From a checkpoint of a small transformer trained on Wikipedia: untied embeddings, 5063 steps.
Each number is 128 + 24 x the weight over its row's rms, rounded and kept within 0 to 255. Layers, rows and columns count from 0. Numbers have three digits each. The size before them is the row's rms in percent of the matrix's.

# layer 4 attention output (transposed), 256x128, rms 0.0778, rows 209-255, columns 0-127
099:119098128124129106136133147100187150156167175127153149202092102092114139118100142129120133097108097134103109131103168113143139116154216076140130122143118143123109140135127155087103133111135122116146136145113131112161140170080142113130132086104121161131131102139174137117158127121151110137117109139144149081120106126109102131168151148139142096096131116121148132103151127095109115118118
107:118091167091126100113107096091062146138145094103137107183144135146136125121167076116127171104137154129146113151134100145110137113148101135111129156156147148142094122141135121145099118121140124120086107146127105151092096146096108128141157110109107131158152159148160137105140120101105139134125116155133116129115144115189198139115125149128105140126145078129101172134150170098125129152106
117:128095147127125088099133121118160154122112153105078174116123157126149154137093132111139158172148140098123111122091098145087166119112092134109124108107111173109125135128112151148109120183128143119141133127123106065107140178146141128137087148157124135130117115120086128124127163103105097086130083173150144128128157139142159143127105119118176154167141110145135134093130084158127117115158
106:146117147155150161171135123087144114093119169163167094164098149135140155113113078127123131149136108154107141174106117113087176105100087112146120126110110154114106116125137153137100113133110111147130150121121084100128174155127154134137107153126132123138066121068124135182103165106114148096140160102144123107139138120156132097109148135156133145133112165107137126132120080113135104153134
102:123135101146105128168124125162106135109152140155071147120146145136111126162144165126120137132100121117117155128124121110127067105125149136103167129080140127137142090118139152135109104148122131080100108116112128138118149117139103112127132131160160142147106126166123167114121115119111079129169158155086142102104150113102123134150141127142126095189181094167118096210150141132130128100106
119:116173125188130208162077097159099110153095127141143180107160109133118119115142100132158117127108136113171134109099079135152136138101136108120112119159131096139115135109145118114128100131151115177140133124137141097162162131090082106150130129178088134140146130124179117134142131124145117133125139131104104117118091153157152123109108084087138087140114137113129140103147114121146130121128
111:147130086129148067108149165124150158084101098135100115176143141108103170120129132151109142133117148153157106130094114109131094153177135136123143139104149149119086122067132107137160131150114133104130153093107108161114122154123127128153111082154115155134073122141118145119141152090122105151118138156152163101139108098136170146108128124100117122122129081144128145124117157164111101178157
110:143120113105115150118118147147148095155141157136135162129092142096133146081113104135122131160108107124098132152100158121124131120095114126135181150143132119156128138147143167112134128115111073113077121158140104141144108108115121133146129125097099117108105104132125108092153095129142117132121156166184109108105119098164142117128172117147091192195144099131151163165159107083144126106118
106:149118142105104147128072130096119099115108109082129138088121153120130161166112118123123107168119111080138149131144134121154123114058154139163136144121139106135176129107159115076176136131142155148122130133152128123131148124148113106124153145139160151159120132168112137129134089107140105146121145131069122144095120085168129076109137085120138174134146089133101154096147147132124157139152
104:104093109134134148122119161127110125138115156105155157156164163158132168132132134104104112126128093116137131136129130087135132128140132117141114134131142140119088116175157149118101098167147087150132141129097110144149123123160136170140157064145073132110145144111115101076141090150165122074109105141105169143134135138142136163131139088101097129091082093114126126085158157127146162130151
103:134134139129154081122108110126110110122093137087135082159136120155134084129154149089142099141151128186091151123143155136152115105154155114130107123158177135133119090092155152143133127098188118140130121130120098076133126122129166121162103066147133132140139095117148153126119130111111171161074116138164157174095163109126129132157108139094127141163115122126144115130130133113115102139114
098:099105129152129133118132111140141142085140128123073115144132127122157121111109136113138145094150142144126169117132111112081141134165120171119147104094181078168122136158161139129107130095111122082104127102114162127148094145131147108096115100102185177112132101163148113156098158139156122163103138112126131106105103141090124170148152113142153139101191130105126136115121175116124110117138
120:167123112112117153136104130101110122181108103143138091121117165132116153127104130120067111129155157125158150170178192093105104118144141166124138146097133162124119138086091110120115114141159136098113112151095158132150137099134108123098133109150137101106143161122148179139137103134089127140116140130103095119139138166156069082138162142102094160150120131108115110114113138135140127138149
104:108144149152186134125145130153130112099137143133168134161148077137126132128170061138114138172128123138171118137089118158120117173086095102102119122133139146112114069108143146117110108077162124145109122126129132107119111159148151131178135131146126092191142132135118144107140113128133080163131128131121143144128091134143147123146134091100128136124123111112078108172147107105155094146121
116:154134147121122167097125110127115100110088100171130149121116160170087178123119145177143150145104143104184105155108080146130086119133096092123117084136078138141113138116139106152141138136137147140116115094108083144127167140133184141108102139133153112120142126145141149138132159141110143109101138151109157134152134114116139107118104153101139117129122122200101129141116083145090122092129
097:165153132113148117100131106122108135138063089155095126097152137103142119136078134124134090131101121137122080113129126124171106136110137102086130150106104163138102121137162118136154146125182161186165116121171150111092129109161117137095146131153138140128179120132074144127145117119132120147124132097108137109127116165137099141098140135114153146129114182169157123128132131162121078110139
118:097116115175158146129115135129110143164086143147125110090158151164160105135122160125135121134096147116096137119120111163078105122136116145153115090084139138177111112151107131117118133111193091152116112147161118120132136119096104115132101097115143149141097088118149124129091147094113156098117161126114142134124112173127151130132117184147079142156093174148135112117154146109172098139124
117:090133153147126101116141131146126101096123116168158099144163117139128143110156129090151149131157110122119132123108117101068122091155125148146143168108122132130153153148118160093137158153143125152099140111076115121120131135157165144141147070145074071126112144145102133118095139135120174127146119099109128095095104066186127148124136111130166115138097134100118149163127139164123131136140
115:128103120122109118161126162154122130152127148158130121074142119109135150126113157119133140126095168139109111108090102152087135116081118123115134118140121164157152121162084148140131155157109088126165105085134151124162117135079100074145133106117108161171136129151154154133112097142126145134153142136163112093147056139149110131090084159123132095118133094151131170125138135143156160116123
110:104103122142127144110139181143142124079124138098150113167108110095123172100138129134135152090132117143112115163118143083138165136128127158115101118116113092150129162158130165090092116132111066194115145115117114094097143156123130084122139141149121131118151146139120183123151153131146133163140165148163152153111157147097138123138123112114081152118149095085116126121113135123119132072117
098:115123127092171124114123140102150102088142139111131093142118115123134127108148078148110142126116136154117129144118158137155129176170154146156120140168166145097077103127129163159134108127136134150083096123149154152117091107181177144132165124107101073142190112129095161114101128152138114170123131114142150139130140127121110124129139096120109130107101089134131140139116170088125092116095
102:154129122124109074154110165090146129158122131202141146093094146130135119087132105166114114131094153153119097133177112127148115108146106112145101136129131166136080176180111140131136171119139141128141172151133122133153076123111106150173124148130108140142129126138106109072156164121105112126107131128152097140150105125104120129110119136065100121140165110145137141137124131101099128118119
102:096137136156135161109132153094134133125125105144121134081114124107113117107115120116157080100139130120153136111088166141134079116157141133158158141142170164164115083117156137113100113098113178109083151148140110110099151133163124172125150091105168108105127142130118099147126141092118126100076158105134142117163164107127154125146131113172147134177114133128154128118141106134170084137100
102:157146110090118101155085133117178107147097127113098151137165160140130117164136128155110146136143109117182140136150125101183133110090143131116125111135103104131113139108116145138126125143135090154114130121107099129088137138106142121118165098121110112138118133119130133111130095135168127161191114089143147154093147133146116055118148108172155126150098082102189119119121152106122137131163
120:108131114153175128139184155159136115122157098132156104116138130161117148065102121110148124132084128117137146099127140110144098167127098124122172138124137123129133183108120134089093107130135115104182133083138136088125088167144136157150145127150129110151165122136115173141118117142090129122144156120102084169155141102103089165141114128121131098143149100100090114134135153089145133125106
106:154126117127069118163117114091137130124170103161100110131100125126110144142124147103116124101088138137130119127147133076116093148144140087123172115153148129093135095103156124179156094133128153149114146132093130125138163147132123082183166120139134083154145132150146120102107138167107097132155126116143105148137124142127108151120128112099150125134125090181143142138142185084094122092154
119:134131125126089135139090075167108115125109139086147140089132139164153147116103122175150126124147170084074128132162106142163120138086136120135152162121136122133127146103130124128160142096120134148135096173145115171104137119126120136143114092139134155130128132118136153149114104103087161041141121102118106127086148138137170141126129114174074153133142140153118138112138116099121152146103
118:126106124115076105120136098123085146123165109135062107115095152164180116131146147139097128114120177148100120185108150149115138150108105125153140108125132097146122130116141173142134117129125131155080139161118102155107138113134130123152162140114109165107124103125094123126158081128143151142150119141163142155086169150117084118112116113105121145179119097148085149117128146141134084131157
119:126125109134129163136136148114122152112135134071127136110127124125150149109100121117142062138159105108122143172090147135149149169107167109141133089130092142159060078111168115119142124082191133171104107141116134144120131090158147137105145135099128140139133100102141155151131119136149105129070116146103145135145161146086147119091130137141130150166137168137126117114140118145125087141126
103:102119136137117158134155137145122131110125162103118130159167142109152107178131169111108133134121128102126125112083088136138101174167144148106133130110134114154160151098121170170140103114126130148085107138133160092135135120088070112072160122122139135135107167130100126115140126118126142119135138153098117098124137148151162107165142066089138159143116077091180133117133122126127107158105
106:128073121112159136108115158125132160153104097146156127190152125115147142123144152088160147098124107175149114125141144114151094138149135118129170125110091109172102109131095111101119120105091070099124166145133113091129173094087146093102162138109141141121151137154151129075123112108108153141134107166137083124142117126116123138153159151116184120142140118114147139143151116118119130100130
112:117151133133159125134141133111128148159173147109131112093053111141108125119153174107104107150159146124107106124106156127094101126161143110193144096120126128154111135084151105172113114166136136116112152164097131138137118103101119149163135161113106138087126089156119159144144128146138186148068146132140110143158131113123111146097102105132125089115120108123102135083126122104127139154153
094:103113137111116115145167130163128149111085098081142141112185099117103135127107096097131164179098115112150118172113126097136138076105142118102159108132115132089119106111119155170119125114131125171137146140124142144085114147154150178121167140112114105117105100107105101137119122137108152119158135134163167187111117124117158123126118127151139147158104136111136112176135146127172139108083
115:135143157157140142145111084135135129087117145155128124178116132152130102115112128138138108102105160150135171100159168106110155112132103183102119169152139118141101150131109105131153153112105188152140110136086157083134115133136127111076067153133109111143138147121151152123104121117147107155129147116105136155103154082120170121155124150095089130117145106119133122096063115119100121129119
112:136130124128052149132132126088164136175159097119129125114110177162162136123087138120150130123113087128097157089111119116131152135133116145093099115128154111163108171106123147145112108176102126151122159143111110128136105132147111091117138136103141147123130100114139153135148144114105175125102126138170150153119161172140087096089124094126083135140167093121180104125110134145113120155127
088:164156136112117082121125118126112093143148123127115132150144146113092119136091120125159119103147129084138115168156141105125120098129166104082143159153162135093136100132126149121162146142156114088149131095139115107150130180140161111140170128075137140113145143148140117082117133129135145116129091134121066111117090089162106156100197101103120129156125167130134151154108103141145125153107
109:131108137142168125095102101111149120115110094117155107180141130104139177130136147105133087171099150151137125112111155117108124161096068118117140132110166145158119091122131108157142146146113126151085110129138081125154165123122159147143150115124132116153131151127161146095140135130135152131149202101135113130161108076120126141149069156139110147110099112070144120126130152114095121114112
102:114126145165126161116184184098136122137120160165197131100081130120147129168162145124136102113112115111098103147130132135136101119161148159137142144174135155099137141118129126118134104087107105117137141153157129102138125131102106160101114123129144131110074126122086155097130138083111136108146112129120072131112161128102140107114155169092111144121099114109147095120163144112146130185123
104:111135125163121157158089111128133151132154119187173104160108121163150090099115130123145122135118119152144112135127137098128155104144161151128114141133123103135096081144153096075142125164108120126128154128087119146102134092159169138177179138096125116117152124113107134130089133124084069142116116166094127125178142127140126174108133104126164104114121105122089130136128129105105162155122
114:082122110146143125106113141111141157091144086099096119148129084153106153160134156130136174137139115081190124115158115119146123136137111121130120110100142166126149097106098063127118109167135149112124155136114143115101157137161119114148133130115123132115128143164134114095159142124156092132102145094133135129184117167143123139138156069131189122101154129104113116092096110144156140112154
111:129103108108128092140151182108147095110141154162155116109073134114137176110098141122118145121131101154113134138146120107129123142112162120118158143130173116135134148175098150113083126064127097118130127100131117155085118101130148162105080100108123145120151137163120174094162127160156109124155172121108138096137127120092096140152152131149107140104148150117180105093135152117125112152133
099:118107159162136115141124133140142115118154146148134164158112104145158145129111153092101122146140100119167101131169125135129068113107121118117157141123138149136136117129154121126087139077136121101131133118138080114123141124135138131151128094175122155051103143131094126166135078114128140088133129099093126142126130127159106177158130116131156084138199136073148116125173120107125146142122
092:113152165079101154139191134123112145094105165092086144164120088116126167127143156117194131124159075139146114095094126126115134120078148112126124122173113099131139175131181122112143136123157116093140114099136148099135112128133121088152126125163142118134154119119130112118118145085126105130136103103143148109153145172140150108158130110145155148125152118167122094116122114096109126101132
093:111099097123161117142158115117136142167096170112126118150111121097157091149143114162086105078108151139113119131117097086136137138163164165091101137125104113113110205114141173118124119113151128146129150128110164122123124120116116096129186145127139116089119096078094103178134135136110130148119130132117145150105144155119150157115159119124127115114110118181116137129147166084096125126149
109:129096140132119104119145127107121056101152107143096142148119121148133177083117106145125117175151095076187156120095111161133161146136128108088160088148120126130108165101186085145137141111148096149144134100109123150104102135177142130091127114160140123145119133132113126129143149161105117131126085097156144138140133104100161104129164116140105125141140100125119102147124126119144164160144
101:124119097101167153153104158147184129150175119147137142131128189152086130142115147165106172111091122081138104114125118105123061108147108164119091140117146114129124118097111127115124117134109161100135108162106101113148171126120140121113091106127141109133140102129143184111119150119087113144129178146085121104110115120147131175118134115118176131124125099146150152134121109123119171139129
103:130119134111124122117114135125112139128126122140101134193134118114152159089087130119146141114155129096135151143076101148088177116143100146123144128162159118103116163065105125140113160135149141138149117118158152134116166166170108096122139106156114109113116110122122159126098136146083057118147114123133107106134105164166167133136147111089141135162093106144133130119097160151121165090145
# layer 4 attention value, 256x128, rms 0.0863, rows 210-255, columns 0-127
106:095139108150109120140152133094169138122152135169128150134093164096112129162134122155155076056127142117112134157106101139128118134141158109134127133117073131144142128135152192112146151128093119094148104141107141118135169092136131100153132174130167173140132147114167108110093112112152114159115136110123129070086116125129117132159139136123126097148095090159104120120138130149132111085125
108:116099133161059146181149101122115121133116107143159125142130145097144156100124109136102111111093157140163108118147140158149113138107098131129066106171154111119168128118163135168143124136103104135164118139093131095145100104103107153133159103109139114163129123138124124097147116161143135127098149070127133154150138155128097102146182164121076101103112163114136143140098150139131148130138
107:146138076107092110138149101144094115137127108131141120104137140134110153137108139175129134147105133107127114099125168141145152117112128147133189113089134148129100133143119160115128136117124118115128135121114160080118099137122146128141139095080122146124131166163091177084123103125068143124120133116125142188158103114121139139188155167086160079123132139141128134180122144120115123073129
101:146103111135101116154121107119150134110096155081131144119152117122159118142103175103150143121108111153120156101110114171096149139152151109175089086151100133091107168137132130099109145089078108146098136121127085119156131124121145165140097117144134100134137116151153093123119124120173113144105142130126125117126127126141128098076108123140145141115134177176140105106102097186135118192135
110:151135159084166091136144178082148158098123142113129114131148133140140089158150129126131104138139144131135089104150130159116122097107143126160113147094155120156165116100083126177141116121133161129139176144107114152113079137102131137099163085088160092135137144132155174090127136101138108124127115134180173121135126128091104121116103128144133098171116114153094119099120096106121111130142
102:111134127100118135109143112121167108168134156165159123140133148143155143100140129129147119142102101187091125191129156169109141144124119094177132121152141133111134119132141147107101112126113111147083072110097077140134111128142108117165141152120124135136114068129179109111134111127105157168126131127099110144155109126129071147125135123134149097133127178103100128141093103113138165083133
106:121164099148124120092117109132074109119148094108111164111151132152146101119102109169124140095119122105139148134101097176109131124117090172156109137141159133111130144163098104107158138174114137112134132108103138151162139148153108130180109113120158130147127172091179142145129155169119137116129153124086163142082126180131136058108107128141148139142109132145121104108094138135133144107120
105:149126146105128102131145147138116077098126135092153133170148089115173098104160115095109092113099154139139152113130133160135161145096126148112168120124169127117098163149117117138095117098113116103157150133108149159130155095115132102148145113111135121172101097113119103110102191109132157110148160151110126081119148183139149129143116159075142135119141097153137118120135151148173143159114
102:110121155149096118085123065124100097090128112142120153136148128146119099130148114160150134110158154129168105164123150135128086130144156114116150139095155156159168134082097094168142098149122106139128147117165111139133086138114087110163206159144132136153112130142128100130131160120137155153133139086173081120132126145138100130124091122137114155125095129132120139149127110151085120111127
099:137125155148170142122079117100117125163126168138125132115091106148139123104120114129092116132128128122150175146131119106106134065136115067118160092108112138109147163127174142126119126126118154156115091157140178110085139126140096123128124185074117158140139147123146154135105136132157119128124093122183097138134150138151071117154144149132138117081162130162119104148134121154103103129126
094:118094121094144087152174117137128115149170144167132142109128113125119111165104111138120068125129136131115099125120106100183121132148146153142137151143106170091122120111145097090097131122155110088082126158118151131130173103086108152143113162123083089101148136098133112112180148134121154133134180113113120172114149140114127152093110123134113129127160176120125122119149102146140105162152
111:138112157130154132100196143156124115131139160107110160139113129131100131096139143124101164091115100135146149061082104148170126117157121127119142093113144159120129116164129148132132110126110124130133143118120091136089146185149171102155129140152146204106093126091117104121144126103127145134125112075115117100151148097093123120147091168105140157134119150143159122142113111156125105136116
104:155147104124101123143115119073138105157142093112128125133150165118148124165129155137133131155109151138091132164150087175126131117113137139146147139121081114177189143114134099086148134140144129141164115137099155085090104111146118089106148107124154132162084110151173125141151111078152131113115112097155145133090091116146109136116116134123142088145164101147171149139093146140132122105138
108:109130137130116119129110148123128147135115158112156122111127125110178118142138145117130135165151159155075111111104165137120127108088107094141138098163166111096098101154142169137111090126131125112160187115156132052173122120113114118132150103138124155099140157119147133114108129109136113126063111116147093138150130124122104122149118123125121114136073152126137160088115122087184156164149
099:145124157087117131127135165158141152122141163112118122098151162119122143109173123100072121105148158117147114147154155082112155094147124163133123130160128106101157140091108127169125121108155148161130132119115123109133132174114149123102126150177109124129041124139139148119154140131111145157069097139144105119119150129153129121130114150146153115060092110114134121137119117093156166140140
110:133138182101115146175149097090139139087123116114128132098098124172125118130094157135116127132186164161152123096157138094150103096161129124119132128106127132043102135128127124118134154146141131087125164120166121129117128174155138113117119103115126114147106109175143166120102095150143097165136113093130140136125119116128117096152125138157170094119144106118099126158125125131095101100170
107:107164077142100136117075110116136150121129123136129151107126169147118108129110115125160140137127107133124154122139135122164164129154148157125129121114092136153110122169097143147106128096155084138123118118117085127116099127113093126103160126112133171207146125125127109104124082107116102116157164159146124162150160188119089157140081160114141121111105118082118136115117123161169114103154
107:122142119121126165146146163116119175088140121105172119127166166114123120153116113126160158123157090117103098157121153130134110140126126156139056135121112146086144112127121147192113150104158163104096162103106111160102139123141117129136118112092118141131119095136151109137141151179114114105137134140123158099109096159142116131125106128094148135144137149080126106113140078091068108146101
105:116149120159110132100114120174113115165116123147105130104119162148118124160122143171119123130120114096109145101155127165110146137138110172126122139124096151127112109097161115141097132142138153117122129170107160161138082104119117116174168127085108106119094132107159095106112168137144136126053130105147137144117196075095168135128117169135142093143140138122130134094149144126151092140111
094:128126111178141133120131125119174081167108125130118161130121128139115134099104167138109120113128142090147118150128096136125081161101122127145143116108088129147126165130144104087143150122149131133122123121112182110173130128125111121112160154133130146124072181106160092133159152097090120174115129128155084151114103093152094188121097085113123139114161112107144087131115137147128142144101
098:128119147113128126119123155087108149137110144109100120130128147170136146112104130116121190102112104130079098137125166108122126113113136142125124124103161165111167103116136127150148131127136135105182109130125136095180167155144118102166121153135122120150088144129116144158136118119129110138170139169138127125096136043147088111120125153156096139163098137092141116110119149087091182095121
101:125096189131167126146087107133161135122158110121110183109146118131117160157105159146067131149113143133140142126116078105120138123103084134111120133118111116151124140138094132097147115133064111106130104138110094098150133165120120128159128174143172127166123151143111123138141167143125149140183119127132136142152128150137096171117083089137151104082130119147113164152117138110131132104152
105:147140103134142166167103197174108089119136123137113136144133106164185080139144127122087099135133140119150149168104154171100110142127100121143158120077121157140154120158128141118122122130152099166164127116152093146117133124157143134101147101143131113115124116091111099115085152132088103096088148134115113139144136123092118122120122150143112136087150109168089115157106090132110137094128
111:183108112139093152142134138120153147136144083107141135108153078111153093150131142123140178125165089077128124089145131099116146107142142129114082139126078114128117125118114111135120105123131104116113087122109125140121131085108110081134131127102148124150089136078131126154184131101143143123141105112157175136165104080132135154158134128162148116131102168117158142134125141164159147142171
104:121143100173147111148097121101136147090130177122151191147146129088158100123167117143131154113117111082092188120113154147114135144098138128171108094117127138163127134139132136107108137100125135118164112123121151125137146161115136133157102163107126110096111125148149137065173118105087126121108124129131097078153118113099117126103164119139155162137117138103102107134108109130100117180156
118:122137139088146112121112145094146146144133106157136105165099088138120094082153147169140116129120174111134163117148156133093088129175150082091121085112163139073135117117108123113160138129120147103132155145133120130150163126113136125112127094146178132147116144115102116102137104166165122166159125149135135104124121156162159103150156136055176121112108098138113154110133123118121120118136
113:097134137172124135116083124125129108162147117161141154121133104090131146115161155152156144094118181119172160078137118130116110129183129125195112141123110116098127137151144132126122079148137144124140110102146146098137185149124097129155115125171100102121117145160152094101086156134108119089116151126102098090145142131133130100136128142149133081136157124120142072140123089137113139121114
111:148121165173136091102148094147113116125113127138133125110136120167131118106119110122108076156109184102116125101168115138129097121136106142123153176130138079084159143129124130109101101136090122138103192123098126121140144145137166115144143113141077139107067150120133173133139098111131138137160098124163109118101118133159138127111132099106135085082136139173113140161142137098130160133116
097:085103062157143142104149161097158144108121111100124125114157114142073167112121138125144083109122177142148139138142142163101167123121121117138087147167148146148134128105134108121146135141120094105159160127130107145077104139126148100122114091134123102179134095126153132107118132154132146100095157099132156120131161118111101150082101087103147146101149145155073126138130118124139094129137
103:096131131151108164086167139146096106094189173129062107104170114111133156166128112150132093107141109142108154115111150108090151144123118116128127108137112129171132141112144137103108123121176127133131123101124126158105123124163123150150095148088140109100114156102143125145101144105194103116137133099152112123115131100094125104090133154132126108134101167102087161136128159165141148131138
107:140105103181170156145142115099125152136148116124127130125155130134136159092140131156153140151092179137127156085128126124142095119096116117163109155131115122114085135120159134175146066129120133131117124117124147163131124147130150136137145131083111142126191143083123135136123155100128130150181082151077084140168115129134115130182101145185126150146125120101142118138144109098108121116140
096:143163091142124191098129112149116120128106111163157121132124129115158133139102085106104144179152118117123117113161120116101121144148173154142102164113099137151175163127105116106123114143113101133138132142121124081140112129134104136112114060124132129144106125145139111111133146139109145168104134151138097114095122120151149107159138120104093137048138098157117138145078157166131118109181
110:067150106080197097121141138086095127182133140136127108134104079119109139142115166081107121088112088094101142131098114154145092116125144110116138126093128097131134123148126133155135160135100124139119113170164120106130112130121144114131161142108065126106106085122116152108101119143133122135134155140167161145144150146102124147117170130140141141141123152119174137088141152152146140117139
107:092119159165189202104132111137091098141091107125160148106100127115143120109155133141122138097159154115178077123112162139142138130164106123148147111126144129096109110146160142162154151106118105138112117152096134152138134119123159091169120115156124076133139137120098126103119131121112139112117127157118141132082126092053141156135150116108140148119128151152119128111143107107132083111148
091:180168091127127139129121114130077155109152151095094141135112138125152148118142088157133129117166113143131139117110146073143131155140095130129163104140138135167126097101132181126093126151117113154123081111125148081128104129136102137129098153118171171114096133115093130111147108154100119089142136147122112125090141182127102149077137130097160141154131091146131092110101142128177135125126
107:121148128119088145154124084117146154142128127145153150131139115115101127156105126120177103158134109085093109135116133128111131130141107107147173098097110139109152223154136147124153107133119109117154135120113172157127114141126129090141124134118150176115132113121113143166113176103069084173095117085138157127147153116106136145107127176138167140111140139099120146121137115098138112096145
097:131098087102106121090115144149136115091098121107106121136118105153114149108134193149104134116124150137111123103125136082156138091105131109115109153146102134149105117132102111155100188145102100136129112118155147102100122131173142099154108110126155109147152111117138135153105146149119150145158097134129133101138141128095114160126131126135154144162160147110105198147105201125067134115102
099:141131141154127114082152094106108107123134167142134132095138131123128109136166136171111159146159116097122121136112116135129134125099158096158130136104137101187096126127139136135112157103142095153128155155133083156177150091108117168115116187130106108090098168150074139132092110079107150122202139105145104133123100115143136135129097164132127111143147115123153125108091142148137116121125
103:147096148129111132169151112142120119142131170115132136104174125101147145118141127149135092133143154191091172147119154148122106137117118125134120152123138113160132155110142073094115117130148104158161101176078097174130105101114132120117116119132150158114129105139086084115167124134116128142130116116133079114122151114122161139100131139179079098158138113110148152163165129125170108117165
107:182162090123139112125151121151093105170107138132098145090128109150141095171095131142101161130109158130125103171116167105110120127142120127094116125124109115115127138113133069158102157165115080144116092103095157124133142183156148092158128162126145110127160098121101080118161149115108128146141169089140136134150123122164146116132129103123165156129120115087120132124126120095105136152102
103:107142095093094136125129134109120162113137143112114099118161123102127102167157096124169147143117153124140132112117142131142137122123125087102133124131101151144140129103103061113130124106088100136137110167074103130082172142167122153128104152132154127161157167109088082176131135130115150083108116141166127153162133142148103151126082171142129117134075128159148158142122122149107141146112
093:128146112162111108141095140155133136101096106123172113117129110154120126138143080161100061119135141106110143186119134162120127122133097138137139072141151122125120103126134120129120133114148139115105146147149121094097155107125125157175120109071133059119133110139144118139152107105106148121106080089145118107107154130101163160136116102169108128125084124150144122118131152146151174157087
092:131117125145123129103129161082150122117157120144111135136119151164107132086160132117086103132079163110173128137129137140109156132180147124099107138132132133186124098134128105118114118102101169094109120106173104132151144127147148139170141136094050126106098149158157102107161114143148162125073138149124137161151100067095128119124143145135121146140137108133110108134096126151118106139144
105:143134084121103097163131124127126145158106138148145166129074146131180093137139111108123128108149140128106128164128178163144125147129128147139092126115140111146099135191170099102105106152133118123103130124087121083130138100134146118121134119165117121140134144074146144169116154105151171105105083112155100122109114131105134170097121098126119096076090153147132148110128152079150142126132
103:119131166090159141127159143091081097180129100087142141116191111115139121123124135147155115148135130100144160090104127167113141134089131118126095107178133126145085112108107128134106166092133083159128131092129141143136157143098153108132154140118157146152148108098139137117113103171135096160096140117097133142160096130105095141100106172124079157151128137120116132103090131147139124138147
095:084136152122065142122145148139127116145114122179155177123140136118149145119153107136161092089141114100132135116115138136169133170130111136132102109127128158190091144155119102131111119168133151146134119144128097074139144119126135151084144125080149144161114095139152145108150077151106133162116154092138126158132108136096136128114126098128138086107095123126175130091114123106148085152109
# layer 4 MLP up, 1024x128, rms 0.0762, rows 0-7, columns 0-127
095:159078127135141175153143098091137092170114141115130118123169128121144137142129139150144154121136100103104125130129077111152149112162168145173112086134090077156103139139114103142149150129134117135122094124112154119114111128133126182106154124140209136138106121109149096137132153111109146132136119136113139115110146113167124083128106097178135156096111139117096143101134081095134098147126
091:114116153100079121113171118143136144094126122182120110164132120163143131174125107116136123158113116111111112128149140117110158149137138110058094169129150082132129109113165146111158114125143134126140127110102130144117101108101146140164160131085097136105081144145098100158108101086091075132118130146114099136128146130142102070088152109137134155142116145121124123126137131088112078141150
041:102142120126113130157141108158124185105095129108134124122114084144118127151100116105138152108122145110094134146115180113168148126086141148104180171108113113145127149184140171066127103153123158095104156113123120131140122138136112110154106156118078145136121128162137095148123142131128145154169114149143114108132110122120111104099106084109077133164123098088159124153140129158102165130143
100:159124142142102166080178137111129150098124123110173113156157084108127154132125130135097161126159091142162119109107168110102166135121144106092120121135117131093125143129154117133110089078083085154115107103127131138124110164182142116160166086163110133105128115116135130169163113103126136103153142139085130123150146107121138104142145123169144145147165116107168090157117144135125139112141
116:163130163151098099094112154154141147138107140131165123137118120145141133122125135162131107132141113127109127140118121149121167109167128159128139107107149091086113132122133156144108093121127142094090146141145094108105151161140205149132115155135130107108118130127146157134136118083099128097114160156153142129135139150075160087167149113156155171151142086111171139156133107130060100104111
124:126147142155109160146122132117106108149159123101101151093086098149158074095157069125096115120176133145174115139125153154157113087062115101106144119183094130146117130137163165086138119132173146143138124120163104105088144107157135147134103106138142143134149130142121133114117117120125132126093121138169115141131135133168160128132122122111109171151109137130139136080097156110132103118145
071:158103115170127154109196129138121124112106193133104143129123061136131109151089129096103111103135110127171160107120126163104119160176118101145136095123146091103137167132103141178155097126135119129160146154136160104090112142120091093093156109108150135139139097109130116145135131133121155142132140123115151143092117137149166147106103091157084149119115110096113120113146127119124104105131
100:092155140155075133148126148114106147166097103113149139084155160101111180094115107122153129122110117151141095092141092124112157095130141128121112122155139130122148098093143150129123123099144149097095152109137138092137148123115143153139144114165103106142099156122187119062132144106122118151135098098139127119080160123149159105144109086161113101140118134152116147155100096118104143135171
# layer 4 MLP down (transposed), 1024x128, rms 0.0646, rows 0-7, columns 0-127
079:143125140163148099071119140156148140117112120117109132122121118121124183154108106158097128097174167128138103136124160153130124148106117182081121142125135117112124135121143161147136105133144112174155127171110112131180125147141134124125085131168108101154137129131151103105101136152150113091105148091080125111092104083120134108115110096173071126153114105138152157109119132127137156147168
070:168126097154133132131112161119159127154130106087113127130104143105118084108127142125114151098129119146151157098105144127143140103123130157164162104164102163121116117117100118119067116117092116101111140139150144120143151154189095136103081113157157094149166113108138154137153132160141172091162116125161141110141113144115140141091170141132113103145132059140116123117106085132157154120147
027:131145112088137126123118114104184132111139148123118096111157189093124145128141157157130109130142128137161136119137090114147134137148090141139109123125148134089134134120162120159095148115131131163108074132144142120139167099156138119140157133154141117129142114083103135110157116163104085091097111112093127125112133149131164141123177161122168132072145111150056134129110154090121095157156
096:113111162129162081149095117142129082157140126143105163138119162175133121102139141139178099134091143131153157121131092143159096140126110171120155102131127113125103120114127146131164145112161131105144165146163150110136126091078127145062122146140158120150124121141098107080103132129122108166116101110146132157090110158138125165085137112100103109129086148154108135105171129094124118131126
080:080142148092121125159175109096113160115129121117104112081109123086117146160139117108125131134099155134119138092175106165130092169108140139138105166154118157168149119157144083143151128178167140121111112083119182133150109099100092096093123132120139114130139140149121091149109110147144130159134117151164150108154143174135096148091105118144104164106132129140119092113126132144133118135114
088:154121092119125150137068099156099161114107081132127126156098109141083146143123184129108160138134129142145128109180052123104149121135129095149120136074101139164135145151173132137128137095150120084100136115123119112156131129137104107127125163123137124139181135152146169108137109132151115100130146133104111106157110127078150170120150134098110107131131123129165122155129172148119122109113
092:082132133109150130143074128117132128141130084102152150132152217116134166112183117121166124129130115123095101153119135107143142126077141162118152136108119154148125118124167119094096174130124137119111120156109138137116110131130144159131095161156093108100140148115125114100098118139133098135135123103127128139147119092105090105131181178083176123148113159086127141131131136132161126119104
156:172125116087168118123114099120129109061126143156117113154105093106129091148131180146142114139137147105137139148114158111152084133136133141131167137110143139145101152155114115114180116158114070191143101127139116141123115099142090091125130121137164147122126106128102123167130104114115102125117132154115126112169105132150108155089147127100157172140150098083166131121150148160146110130099